Each number is 128 + 32 x the weight over the matrix's rms, rounded and kept within 0 to 255. Layers, rows and columns count from 0.

# layer 4 MLP down (transposed), 640x160, rms 0.0336, rows 523-577, columns 0-39
[[136 101 121  20  91 120 124 149  17 143 136 160 140 118  80 137 114 111 153 160 123 142  95 116 175 135 184 164 135 141 134  90 162 135  98  88  82 120 171  97]
 [136 131 127 177  91 116 175 119 103 171 135 162  80 112 140 158 149 181 201 205 148 149 176  89 103 151 192 127  91 160 106 176 137 142  48 119 105 142 107 155]
 [ 92 116 119 109 117 136 190 124  70  66 148 141 149 138 151 177 150 161 178 131 112  78 138 145 103 187 163 121 177 161  97 106 126 104 134  88 138 118 146 134]
 [140 127 137 178 106 148 126 101  96 112  66 162 133 131  80 131 138 123 113 119 117  84 133 126  77 111 125 175 109 137  96 149 184 177 140 170 135 151 108 109]
 [144 151 141 183  96 111 123 106 130 144 167 147  94 124 131 121 191 146 197 133 153 129  66  86 116 130 160 100  80 126  74 145  67 164 151  90 166 126 152 109]
 [147 102 181 142 114 150 143 115 149 114  48 108 159  95  96 174 108 148 140 110 157 135 165  71 158 158 129 129 178 103 110 116 173 127 160  96 165 130 103 131]
 [187 131 120 175 112 115 101 101 105 136 157 110  80  83 132 106 178 190  73 105 121 146 185 180 134 111 163 150 110  80 110 118 164 156 134 126 113 162 158 146]
 [ 60 152 123 124  68  91 137 113 128 111 189 101  63 143 137  47 121 126  95 178 122  54 132 152 177  80 102 114 114 128 137 103 195 205  99 122 140 128 188 169]
 [130 162 107 131 144 121 121 132 130 109 101  90 111 109 114 165 109 139 153 127 150 140 139 129 152 133 166 141 180  98 174 124 153 135  59 119 175 142  81 167]
 [ 89 152 115  54 107 107 130 182  95 134 105 145 138 172 151 125 122 148 122  93  74 140 104 127 103 115 150 138  77 151 124 140 147 126 110 129 116 139 196 164]
 [158 125 102 140 106 149 184 156 137 106 109 212 114 153 174 149 129 106  89  71 169  71  67 156 127 104 188  99 132 113 123 146 117  90 156 133 201 126 154 124]
 [135 197 144 136 166  72 147 113  78 148 151  98 106 142 149 152  94  96 141 158 125 101 113 141 127 158 135 100 135 119 161 164 140 140 120  49 133 103 187 126]
 [ 95 141 133 134 137 128 136 154 162 136 163  80  92 110 101 144 119 129 177 111 142  83 174 186 133 114 119 194 111 136 141  74 146 137  78  66 184 145 121 113]
 [135  76 165 155  64 157 182 184  91 147 151 142 134  88 112 126 168 200 103 138 130 160  89 161 161 144 143 127  76 176 107 148 132 105 173 127 126 116 135  91]
 [168 110 100 139 109  82  83 136  83  55  93 181 142 142 191 111  86 126  93 179 199 126  79  92 169 129 168 113 108 103 117 139 154 107 118 148 127 172  96 121]
 [ 99 157 119 161 141 166 126 160 148  87 128 107 134 107 179 122 148 123 114  84 129 116 178  77 115 119 144 115  76 139  77 143 125 118 179  93 128 115 137 158]
 [115 165  94 133 132 130  98 137  93 109  98 137 136 120 135  56 122 160  74 117 176 115  91 105 112 153 119 129  86 175 107 104 158 130 124  64  98 132 106 163]
 [123 150 119 106 146  85 116 145 201 124 138 159  85 142 174  86 168  87 134  98 118  86 110 143 126 133  93 115 180  96 125 147  93 121 168 121 114 108  55 194]
 [175 205 157 163 164 121 156 130 128 141  80 115 101 209 138 171 138 124 101 184 101 137  96 125 192 118 154 110 183 108 160  77 113 120  88 162  88  82 124 182]
 [197 105  74 183  75 125 206 148  48 134 113 134  80 109 128 113 146 121  98 182 133 139 114 120 158 177 152 108 160 162  47 147  98 195 186 168 175 136 187  79]
 [131  92 157 117 183 138 125 125 169 119  85 110 111 147 135  80 133 145 139  98  42 153 125 149 184 164 123  83  55 142 173 160 128 130 139 174 125 105 103 135]
 [142 153 137 157 138 189 170  85 141 133 127 141  72 132  89 121 174 139 159 125  78 165  74  91 179 115 155 130 119 111 112 159 126 119  95 101 150 125  82  99]
 [132 118 129 190 154 175 108 145  72 108 173 112 110 127 100  96 121  96 129 156 119  87 200 192  99 103  88  63 118 110 196 116 103 124  81 160 110 126 148 115]
 [139 123  97 155 141 162  95 129 103 130 140  97 107 119 125 120 136 154 147 127 179 158  87 113 105 106 103 129 134 169 113 151 160  93 113 113 130 107 178  60]
 [124 116 116 133 141 124 177 117 159 186 129  86 130 140 106 116 113 173 113 160 164 165 172 152 119 118 124 119 107 106 147 115 135  70 155 101 116 124 191 168]
 [109 118 129 135 158 103 138 143 134 113 141 107 160 171 120 164 121 115 148 112 139 124  73 157  96 114 135 122 129 156 112  68 127 132  79 130  89 164  67 116]
 [146  84 122 115 111 116  83 140 114 129 112 156 129 188 138 133 115 118 100 140 126  65 143 171  89 193 118  59 124 151 151 143 111 104 106 111 134 144 140 149]
 [130 131 156  92 102 137 112 137 122  93 114  81 160 137 114 134 112 109 172 181 136 146 134 132 176 161 138  60  82 103 148 160  97 169 137  60  85 119 154 100]
 [ 89  79 173  95 178 132 151 222 133 156  88 110 120 129 128 132  97 138  74 135 210 139 106  52 175 165 124 139 131 119 139 132 101 107 168 190 116 150 130 125]
 [110 138 124  98 205 130 157 150 101 134 133 179 151 154 138 134 112  99 170 120 144 113  99 152 109 181 111 114 143 169  92 110  73  92 141 156 138 107 165 121]
 [135 130 135 149 120  92 123 204 137 112  90 149 171  92  95  71 110 204 149 186 153 117  80 111 143 162  68 116 132 165 183 126 160 140  96 111 109 125 131 122]
 [144 123 141 145 122 185  79 122 125 146 153  78 137 169 115 138 155 118 150  97 118 107 141 132 110 101  91  86 128 102 151 173  86 132 140 142 121  97 117 159]
 [172  98  84 103 133  88 167 143 165 162 135 195 110 180  61 135 103 162 170 104  96 125  76 113  72 111  95 136 118 130 196 140  23 204 163 136 156  89 137  85]
 [ 59 129  89 126 113 118 109 112  63 120 134  20  99  71 137 135 114  73 103 193 130 139 122 121 147 162  96 177 167 182  67  86 170 136  73 101  87 160 182 157]
 [ 91 172 165 165 114 124 137 124 120 157 141 101 140 144 167 129 146 143 140 111 186 117  94 142 178 125 182 148 171 122  44 134 125  82 116 148 158  84 137 127]
 [131 124 120 188  90 128 123 128 157 101 135 126 113 143 147 139 139 152 110 127 169 110 105 133 106 152 134 164  79  93 153  91 157  71 162  93 148 154  83 109]
 [ 66 122 119 109 174  93 113 125 127  88 111 103 156 111 144 122 119 140 108 177 145 152 164 147 128  52  91 115 106  81 210 109 123 114 172 186 121 176 176 134]
 [125 102 142 120 118 130 137 136 171 148 141 132 166 167 164 168 199  90 132  94 127 119 124 146 117 122 183 123 163 134 125 119 100 148 129  84  90 179 164 139]
 [113 163 161 122 146 121 100  94 145 161 153 137 135 133  94 235 167 159 123 119 128 152 105  61 127 137 166 141 154 156 101 108 121 148 144 148 139 161  82 113]
 [ 58 164 150 157 191 104 144 110  87  99 119 147 193 143 160 132 153  75 143 124 126 101  75 153 120 116 218 136 185 111  84 119 147  97 100 167 143 104 175 103]
 [163 124 136 148 154 149 156 144 113 143 116 137 136 102 102 170 119 131 207 171  85  85  86  65  89 118 140 159 146 152 176 173 102 102 112 115 117 133 135 123]
 [102 113 165 224 122  69 104 102 145 127 188 122 118 109  91  92  96  99 137 135 170 148 175 107 120  65  69 133 156 144 141 171 142 108 131 143 141 171 143  60]
 [107 140 155  92 150 166 120 123 124 180 121 148 149 135 146 110 145  83  79  90 105 137 104  90  99 151 104 114 164 156 149 125  90 120 152 148 132 113 170 130]
 [145 136  96 152 138 144 108 112  60 140 137 124  84 117 160 135  88 170 103 185 124 167 116  63 141 177 155 113 150 148 140  78 198 164 122 161 148 136 111 129]
 [174 114 177  53 159 140 138 134 152 168 125 116 151 149 126 114 164 139 136 158  95  96 118 204 150 105 153 107 140 111 133  98 130 123 123  85  85 123 126  87]
 [171 111 179 149 187  95 125 137 107 121 137 138 145 140 184  73 145 138  71 103 158 156  83 150  94 105 148  92  99  89 151 171 111 135 131 164 178  89 115 124]
 [109 155 150 112 157 161  81 114 159 145 172  67  99  99 128  87 151 118  99 190 124 119  62 129 108 130 129 204  96 138 135  84  96  96 103 100 130 119 107 136]
 [155  30 126 143  82 102  87 138 150 181 146 121 162 118 119 126  85 110 115 121 140 119 164 131 166 145 148 173 111 102 157 103 147 115 188 111 129 164 174  53]
 [159 139 113 140 136  79 110 106 148  97  54 136  60 181 187 113 112 101 118 101 215 118  95  95 107 151 145 139 127 144 170 159 137 135 137  86 152 138  40 149]
 [ 92 123 150 182 194  71 105 167 126 148 111 169 167 176  77  85 136  94 155  71  95  93 157  96 146 139 121 140  45 198 111 117 122 135 176  95 169 155 120 120]
 [131 175 135  98 113 144 157 103  94 118  88  99  98 170 119 106 113 132  92  86 141 135 188 141 103  74 111 115 118  54 133 205 104 155 132 119 120  56 164 128]
 [114  99 131 114 124 108 159 109 130 122 103 128 155 146 154 119  83  78  94 162 127 161 121 163 113 141 143 126 140 151 171 106 114 163  84  98 136 100  67 171]
 [153  98  78 112  88 134 130 127 129 111 148 132  93 100 146 122 154 162 107 189 128  94  75 129 118 150 106 128 116  87  86 165 108 157 156 145 123 100  99 133]
 [ 98 158  94 137 109 171 182 177 150 121 159 132  82 139 141 109 163 127 108 129  92  95 150  79 204 121  98 166 166 134  87 117 106 105  73 127 141 148 152 121]
 [117 170 100 150  97 105 139  78 134 184 129 112 130 111 196 151 130 110 128 142  99 144  53 120  93 207 180 133 136 116 115 112 111 111 141 101 143 121 139 172]]
# layer 4 MLP gate, 640x160, rms 0.0525, rows 524-577, columns 0-39
[[112 107 126 167 153 110  88 137 102 110 119  93 127 151 110 104  94 100 144 195 110 167 128 145 190 135 117 126  68 148 107 162 170  92 136 147 122  81  99 143]
 [227 221 199 182 163 158 158 144 166 158 103 103  80 140 177 117 130 109  79  97 133 128 189 161 114 125 116 146  78  90 124 172 137 136  98 130 125 116 168 100]
 [145 117  82 175  94 189 148 190 114 175  82 126 150 107 177 154 105 131 126 146 160  85 149 135  88 104 172 124 155 156 163 145 126  90 113  77  99 114 156 132]
 [178 144 212 143  91 159 136  95 188 122  96 141  82 128 192  99 115 106  79 112 140 135 124 101 148 149  90 167 130 120  71 207 179 156 172 137 163 147 106 150]
 [202  91 177 184 144 130 104 147  84 146 172  96  71  86 106 165 134 126 118 162 126 161 154 155 138 107 115 150  74 182 185 143 174 171 156  95 113 114 165  74]
 [156 137 105 120  74 120 143 114 128 119 177  91  73 139 123 124  89 104 115 165 122  83 128 138 125 129 107 162 123 136 157 185 106 178 158 102 112 111 135 120]
 [104 112 177  84 111 159 202 183 200 112 121 142  83 168 145 108 120 125  86  81 158  96 138 137 168  91  95 162  86  55 111 155  85 147 184 126 117  71 139 119]
 [107 161 130 145 156 120 154 112 131 130 186 165 123 154 113 104  99 110 151 154 169  95  90 144  98  97 150  72 120 146 176 123 163 135 161 105 111 185 107 146]
 [ 76  91 147 101  90 118 121 131 143 135 142 152 143 128 133 179  78 146 108 166 170  91 170 140 102 169 135 118 143 207 144  88 148  93  86 140 123 188  85 114]
 [138 126 180 180 177 162 107 120 157 152  98 154 106 154 150 123  96 187  91 144  95 159 178 143 127 118 100  99 143 128  96 148  68 107 149 101  85  80 121 124]
 [117 125 109 136 144 160 128 107  87 190 213 130 191 155 181 150 134 101 106 171 127 104 184 185  88 191 173 138  87 132 127  99 134  86 121 112 153 165  89 139]
 [102 121 166 131 102 170 122 154 182  72 137 139 135 139 106 177 168  88 123 104  98  84 126 101  91 170  91 172 145 124 125 183  74  86 132 117 133 134 182  98]
 [164 152 112 106 135  83 181  94 134 173 123 169 157  99  99 170 152 166 155  87 120 189 107  61 161 112 165 155 164  89 127 175 113 103 149 190 180 121 110 154]
 [178 158 110 118 142 150  82  65 110 144 125 130 124 108 122 158 145 138 131 144 105  95 158 135 168 142 150 139 160 160 163  94 165  86  67 152  97 192  62 124]
 [117 104 121 170 158 175 167 166 119 168 145  98 135 131 164 110 163 106 152 154 142 100 182 131  94  76 120 146 139 158 106 152 106  96  95  63 121 111 156 144]
 [142  99 193 140 133 119 105 146 211  64  68 174 142  93  81 133 122 121 112 121 102 116  86 145 119 104 137  95 122 124 147 147 103 120 124  78 104  99  97  94]
 [ 92 149 109 137 132 128 140 119 106  89 226  93  63 121  84 173  83 142 163 156 127 152 129 107 131 127  99 128 171 161 164 115  86 153  64  70 121  95 120 202]
 [174 111 164 140 118  99 116 162 204 166  78 125 160 143 166 100  72  33 138  74 125 168 217 126 120 117 141 153 113 104  79 108 175 152 152 169 117 116 144 157]
 [214 101 178 153 133  93 128 147  90 175 122 170 138 145 154 148 179  96  75 137 117 107 147 139 146 127 101 109  91 179 123 192  80 137 141 104 142 145 120 110]
 [138  98 128 158 137 190 167 120  88 141 103 111 113 175 178 164 135  90 117 162  95  79 147  92 124 177 142 176 129  90 165 151 121  81 125 121 163  82  83 165]
 [190 102 161 161 141 165 115 122  87  86  84 146 148 139 113  97 151 144 156 101 102 150 150 150 121 157 162 121 105 127  64 174 154 114  82 163 145 172 105 104]
 [ 93 210  97 101 148 118  79 107 123 156 129 130  88  96 143 130 114  79 101  54  81 132 156 116 143 126 127 153  88 124  90 133 125 120 106  98 188 133 143 126]
 [132  95 107 134 145 150 178  74 102 202 143 119  87 133  85 119 140 124 117 149 101 163 147 148 162 119 138 125 115 107  72 171 172 134 127 155 150 144 142 126]
 [130 131 104 161 144 120 167 150 159 179 121 160 104 128 221 171 119 120 137 121 148 125 167 108 107 171 145 219 124 120  94 175  92 144 123  94  88 164  95 158]
 [165 116 143 150 102 154  92 163 116 124 177 123  96 141 119 106 134 143 136 188 121 155 160 124 206  91 131  88  71  91  93  65 120 119 112 123 129  90 122 122]
 [134 140 172 162 161 130 131  99 135 105 139  77 130 124 131 115 149 106 127 138 104 110 168 162  81 152 118 184 121  89 121 116  95  98 101 164 175 105  76  61]
 [130 149 149 104 137 113 142 134 159  95  95 191 145 177 113  72  75  52 134 139 101  65 110 174  85 118 140 136 135  86 118 106  93  88 141 105  94 108 177 179]
 [ 92 204 122 102  94 175 109  68 105 138 111 113 184 152 100 117 138 120 200 101 107 109 154 116 166 125 173 133 158 122 142 139 108 136  82 115 141 174 156 142]
 [107 162 186 160 167  94 130 196  86 122  74 142 109 182 171 131 158 119 102  88 101 120 129 173 168  88  81 158 116 150 113 142 111 124 142 116 118 173 139 151]
 [124 153 101 128 153 125 147 172 123 119 147 113 101 137 174  78 121  75 162 153 129 136 200 148 181 133 148 143 132 177 122 109 119 130 129 115 182 128  66 157]
 [108 125 104  86 175  70 172 107 143 146 136  85 139 163 170 187 121 130 146  93  82 125  82 150 136 112  95 155 143 112 178 154  82 149 113  96 121  85 135  96]
 [140  61  60 115 169 136 176 122 102 150 136 135  80 137 130 110 155 142 135 109 101 110 161 152 185  99 118 108 169 118  83 134 108 155  81 106 180 115 105  94]
 [ 95 185  85 141 170 149  66 170 153  89 104 175  76 130 140 160  88  57 149  87 119 172 109 137 100 144 164 158 101 138 144 111 137 131 112 163  94 160  97 163]
 [176 141 131 147 168  72 139 180 128 200 151  87 120 124 161  60  77  96 122  77 153 169 105 137 150 134 138 197 140 133 140 159  88 140 131 138 161 194 108 106]
 [138 135 126 130 100 183 131 142 160 160 147 124 116 115 174 112 173  96 135 103 109  96 180 146 183 101 102 114  92  86  90 113 107 142 138 124 161  79 133 132]
 [126 131 109 161 123  96 127 125 133 155 188 164 168 155 134 134  87  81 140 133 115 192 114  70 106 151 108  93 118 124 180 107 132 104 121 115 120 123 156 141]
 [ 78 140 157 163 148 119 107 109 111 144 132 120 118  94 122 141 112 168 145  71  97 158 135 150 166 162 159 119 146 204 186  94 115  99 105  91 126 169 146 116]
 [146 105 140 110 102 157  98 145 104 132 156 159  76 175 130 154 128 156 155  87 110 104 137 133 136 120 102 109  79  92 153 176 161  93 119  53 106 142 189 137]
 [171  70 102 147 153  70 169 140 124 118 135 151 147 148 139 140  85 132 145 163  94 144 121 153  87 115 136 119 159 159 173 165  97 146 173 201  88 141  94 133]
 [125 136 111 155 103  83 126 134  76 171 183  92 123 156 134  66 127 143 104 136 185 129 103 150 137 118  98 125 103 113  95 122 147 137 106 166 165 136 119 105]
 [122 167 170 106 115 130 146 145  99  81 139 150  84 100  67 146 191  90  80 129  88 127 159 107 166  84 157 123 124  91  83 103 189 107 100 107 185  97 161  88]
 [177 119 152 163 113 168  86 194 119 158  94 163  67 130 188 139 133 114 104 179 154 113 187  80 136  93  99 194 160  61  74 152  90 132 128 156 195 114 151  83]
 [108 114 123 163 107 153  95  43 121 112 170 139 116 150  88 173  95  64 119 155 175 146 113  84 132 139 124  88 176  96  96 172 176 189  61 135 110 186 138 123]
 [ 48 152 108 172 146  80  94  83  87 173 105  84 119 120  89 145  62 104 164 148  99 141  57 117 187 170  86 159 136 184 157 187 150 102 107 118 156 118 142 170]
 [160 132 120  94 156  86 116 148 116 147 152 160 152 139 171 147 135 155  91 129 150 165 144 106 102 130 116 167  93  84  87 158  85 149 163 159 115 142 134  66]
 [114 123 165 105  80 110 144  90 143 104 130  83 122 125  35 119 148 136  69 148 170  95 157 110 111 137 106 139 156 150 184 148 134 118 124 203 125 114 120  96]
 [ 95 163 155 116 163  87 120 132  98 125 177 114 102  69 133 128 184 150  68 212 136 169 152 111 160  70 134 149  97 116 188 123  96 139 162 115 110 109 156 124]
 [115 141  83 144  99 200 146 153 129 126  74 102 165 136  85 174 142 112 122 106  94  72  88 112  78 156 175 135 183 119 120 197 139 101  92 105  78 165 104 139]
 [190 157 195 131 179 137 121 105 140 143 179 184 110 139 186  92 170 116  94 135 154 115 155 136  94 122 104 111 174 126 152 164  63 117 136  90 157 113  90  90]
 [ 93 133  74  95 105  91 111 120  83 108 112 120 155 148 149 143  94 119 100  79 118 134 136 108 139 133 236 138 163 202 185 153 112 180 150 147 172 128  64 173]
 [ 96 148 151 113 100  96  91 116 147 136  88 127 152 129 154 182 104 140 111 138 140  85 141 171 132 165 151 144 171 154 150 105 113 116 102 142 125 169 108 168]
 [107 123  82 116 147  87 132 150  97 116 158 201 158 106 152 113  67 170 195 118 131 132 155  88 150 129 109 117 133 197 135  76 145 167  96 120 109 138 124 102]
 [153 125 179  78  78 159  80  59  71 153 180  77 171 140 120 168 162 152 119  90 153 111 105  85 104 147 171  54 171 120 146 112 162 146  76 141 129 131 100 119]
 [145 102 125 141 183 177 139 146  78  95  94 155 102  95 112 136 131 135 183  81 107 162 163 185 102  85 126  91 127 116 126  90 117  91 148 136 159 185 135 143]]
# layer 4 MLP up, 640x160, rms 0.0491, rows 524-577, columns 0-39
[[172 174 153 115 140 208 116 117 138 129 123  96 124 132  83 102 129  92 106  96 118  72 132 119  98 161 130 140 128 146 114  99 151 108 146 123 151 153 167  99]
 [103 145 180  83  91 110 188 146 149 171  98 182  85 155 120 168 166 125  64 116  70  79  97 140 192  73  62 179 137 142  83 102  97 119 194 126 177 110 172 112]
 [145 128 128 137 144 124 152 171 149 174 186 155 130 110 124 122 124 132 139 158 110 132 198 112 127 105 110 156 137 131 101 126 177  99 124  89  87 158 158  90]
 [ 75 108  61 184 170  76 101 146 165 104 115 117 114  83 104  78 123 130 169  95 192 145 115 150 143 149 153  89 109 130 124 111 158 166 149 111 118 146  77 157]
 [135 104 131 145 112  98 103 118  94 123 126 134 142 157  74  97 138  82 114 127 118 150 140 141 100 135 128  59 174  79 106  58  73  86 105 161 165  81 124 146]
 [176 188 150 111 121 100  99 138 133 198  80 141 130  50 164 128 199 134 139  69 131 218 116 153 144  94 128 114  95 105 116  64 103 137  96 121 131 128 144 157]
 [113 161  80  95 202 147 136  94 155 101 154 104 114 129 150 113 117 113 193 156 124 114 110 138 169 159 153  77 132 123  69 177 155 115  90 115 160 181  72 157]
 [163 159 143  96 111 144  93 145 152 136 106  89  78 160 184 148 112 139  76  84 122 150  98 128 124 127 124 157 194 148 136 188 124 103 109 196 136 115  88  85]
 [ 87 101 101 175 127 158 139  71 109 201 177 157 148 149 110 137 150 112 133 143 142 140 161  84 117 114 147 117 146 137 127 165 143 177 119  94 144 121  79 130]
 [116 101 199 116 106  57 123 107 153 168 160 158 150 143 143 155 146 134 143 116  71 129 148 110 148 106 116 147  59  87 183 180 100 114 145 166  98 103 137 151]
 [152 128 147 150 114 108 104 160  82  90 154 113  91 138 188 162 183 149 107  85 173 190 143 116 143 132  56  79 171 133 150 172 100 187 147 169 116 138  65 163]
 [155 149 110 189 107  95 106  90 135 161 103 168 116 138 110 106 134 127 112 107 132 137 185 129 167 190 125 135  97 118  81 121 139 137 148 160 112 118 139 102]
 [184 175 117 118  64 114 151 117  99  64 163  97  69 169 100 187 149 143  74 192 130 118  82 128 200  94 129  23 147  90 175  77 136 127 107  95 118 180 129 136]
 [172  60 156 141 135 145 147 100 136 203 162 141 134 164 128 164 115 152  96 152 127 154 134 139 137 109 143 150 114 149 112 140 173 122  94 203 143 103  96 158]
 [ 85 133 155 133 130  50 154  88  96 129  57 185 102 147 112  71 118 139 126 120  97 150 143 120  99 142 181 109 120 179 179 127 141 128 159 158  82 112 178 190]
 [149 168 162 121 141 136  64 146 118 107 155 144 140 100 121 151 136 120 159  91 142 142 149 164 123  67 174 131 142 205 107 123  79 152 112 122 149 132 217  91]
 [ 87 171 110 156 178 101  90 116 128 137 124  87  98 149 186 174  86 130 149 145 129 123  88 136 100 151 132 142 173 104 159 141  98  85 113  85 136 173 145 184]
 [120 123 127 184  85 111  91 158 113 118 145 146  97 117 183  94 148 143 119 152 126 113 137 102 175 132 152 111  84 139 150  86 107  61 145 128  98  83 124 167]
 [139 117 182 112 166 106  78  98 145 135 171 105 124 131 118 135 160  78 101 139 117 133 160 110 182  86 111 148 150 153 143 131 134  99 102  96  96 185 128  63]
 [152 134 115 164  67 150 110 130  92 171 141 134 129 145  92 109 105 162 145 131 135  79  85 157 121 138 110 179 174 133 154 167  96  68 107 137  86  77  95 146]
 [ 77 141 106 120 114 143  96 148 129 157 127 107 126 116 138 146 147  77 142 147 155 107 184 167  90 127 115 165  73 132 133  56 177  65 117 191 113 160 167 144]
 [ 82  31  78 116 133 119 163 154 207 142 169 129 146  65  72 183 110 137 180 125 132 175 105  75 143 116 162 123 120 174 177 106 113 160 121 204 102 136 144 115]
 [127 137  53 149  86 147 137  58 134 121 161 109 159  90 137 154  44 134  88  93 133 204 119 115 171 123 116  80  97  95 117 112 153 141 126 113 105  94 177 116]
 [123 114 173 117 148 136 119 164  78 115  87 132 135 140 106 128 144 132 182 108 168 123  85 147  88 142 136  98 166 140 107 111 126  76 163 192 118 119 164 109]
 [105 172 149 153 142 103  76 178 130 168 161 101  94 149 143 122 178 141 108 143 130 116 108 150 134 147 120 101 109  94 123 149 144 140 114 151  97 118  58 132]
 [121 108 132 119 138 133 100 185 168  99 128 115 140 134  82 115 162  81 103 111 149 110 103 143 132 162 133 134  73 117 127 143 162 101 114 134 174  93 115 151]
 [157 113 196 202 196 116  99 118 138 130 136 100  86  70  74 104 103 125 131 134 112 100  99 123  97 119 113 164 113  94 113 137 117 132 109  71 160 129 209  99]
 [146 154 122 168 127 116  65 139 156 108  85 144 122  86 120  86 170  74 195 137 174 123 193 137 112 150 191 137 169 127 111 115 130 113 117  97 168 167 106  90]
 [127 114 149  86 119 143 103 155 167 156 129 122 130  94 121 115 163 144 138 182 138 117 117 113 123 113 127 107 116  92 116 124  90 142 113  69 132 123 162 106]
 [150  94  96 115 150 101 120 137  85 114 143 138  83 153 169  86  91 124 158 147 149 115 207 153 159 139 115 104 106 100  66 108  49  80 166 132 133  83  56 141]
 [123 112  72 143  85 107 163 118 149 105 108  87 138 135 155 206  74 163 131  89  99 136  78  96 146 167 104 105 174 167 180 163  88 159  70 151 181 118 142 123]
 [180 196 101 126 136 168 132 106 137 144 107 126 189 187  53 138 101 154 127 108 112 154  73  95 144 114 140 142 133 129 107 103 111 123  84 184  75 158 115  96]
 [194  50 152 151  67 159 181 147  88 148 154 111  80 100 164 117 133 187 147 106 135  97 128 145 144  91  84  52 124 128  87  91 203 114  89  98 108 113 121 103]
 [141 121 104 155 115 125  68 122 177 177 121 102 127 125 104 133 110 130 178 136  87 140 202 166 165 154  96  91 149 106 116 148 137  99  94 152 156 115 170 202]
 [144 111  99 160 100  83 133 159 130 146 129 161  90 153 120  97 156 101 137 152 148 142 133 170 105 111 156 117 105 149 122 152 128 158 104 153 138 122 150 178]
 [ 71  98 104  98 125 137  99 111 121 122  84 106 159 161 177  64 136 174  86 152  67 137  71 148 102 125 155 134 173 153 115  90 121  96 104 179 137  67  96 112]
 [150 162  98  97 120 117 113 127 144 127  96 139 110 150 104 209 127 115 114 183 104  73 166 145 107 145 113 187  74 125 157 115 146 125 142 141 112 124 107 112]
 [166 147 132 180  71 153 148  73 146 189 151 108 166 131  77 102 135 168 135 107 156 153 147 111 139 185 134  78 188  75 136 122 131 124  95 136  96  75 103 118]
 [ 85 121 119 151 108 123 130 183 101 153  62  87  93 128 119 123 145 189 154 159 161 166 123 152 133  94 145  82 152 101  97 159 101  98  98  83  74  77 160 118]
 [147 201 115 101 166 131 112 150 118  62  60 104  95  93 142 128 125 161 165 106 128 158 170 164 129 123 177 110 188  92  86  86 137 127  96 182 109 167 136 154]
 [ 73  85  97 148 136 164 103  50 188 133 199  77 104 107 141 194  88 117 147 170 150 119 111 103 148 116 138  86 132 166 146 123 142 114  70 152 180 152  76  95]
 [108 119 149 130 121 106 157 160 165 138  80 169 106 146 120 130  90 146 172  88  93  75 108  91 135 175 129 101 138 125 123 165 105 120 110 106 115 149 163 118]
 [182 128 108 123  96  80 122 105 199 111 115 139 129 192  82 182 130 120 123 146 132 101 114 179 188  92  94 114  55 134 132  83 139  81 165 138 128 165  89  84]
 [ 75 141 133 194 117  83 151 145 116  93 101 142 105 147  72 164 107 176 149 142 110  91 144  70 191 171  70 117 156 129 141 183 111 172 144  94 105 127 104 169]
 [ 86 133  82 135 115 176 133 118 148 141 165  71  83 160 127 182 140 130  91 155  80 132  80  88 132 114 135 125 124 112 138 149 166 133 112 160 109  69 123 101]
 [ 85 150 131 167 124 107 143 146  78  94 141 122 111 106  77  91 146 154 113 149 129 119 148 105  79 158 154  95 153 175 120 125 158 103 128  89 133 140 158  92]
 [ 77 142 160  73 121  80 107 114 135 101 159 157 142 153  99 127 149 137 143 159  84 114 178 114  91 132 143 162  98 152 128 111 180 107  85 132 154 124 161 113]
 [166 188 151 169 196  98 198  92  85 156 151 145 152  72  70 163 133 111  88 116 163 122 176 116  94 109 134 197  85 112 149 150 124 134 120  94 142 149 145 152]
 [150 159 132 151 153 146 162 178 159 166 104  81 137  88  87  77 119 186 130 131 134 100 133 212 160 148 110 113 119 140  74 120 103 111 161 119 183 145 162 118]
 [120 147  46 138 142 107 104 143 105 139  78 107 216 160 144  75 109 117 144 104 153 149 104  90  96 163 188 157 205 126 137 117 123 158 161 127 137  73  37 103]
 [125  67 136 126 151  91 168  87 184 153 143 122 131 129 128 175 104 103 126 149 136 161 137  97 138 108 120 144 158 139 157 174 124 189 154 149 152 119 194 183]
 [111 120 136 147 124 177 101 138 125 143 101 105 128  74 134  96 133 156 151 134 163 111 154 110 146  80 174  56 123 137 112  90 186 111  95  86 172 186 113 154]
 [136 158 103 135 161 131 141 118  83  85 121  93 117 223  81  64 112 147 155  93 152  93 107 169 107  93 130  69 147 134 128 155  65 183 119 140 104 101 105 159]
 [116 123 134 122 110 103  94 180 145  98 133 118 128 117 151 117 151 105 181 127 134 138 115  55 148  97  99 109 123  96 129 132 141 138 132  79  66 114 127 121]]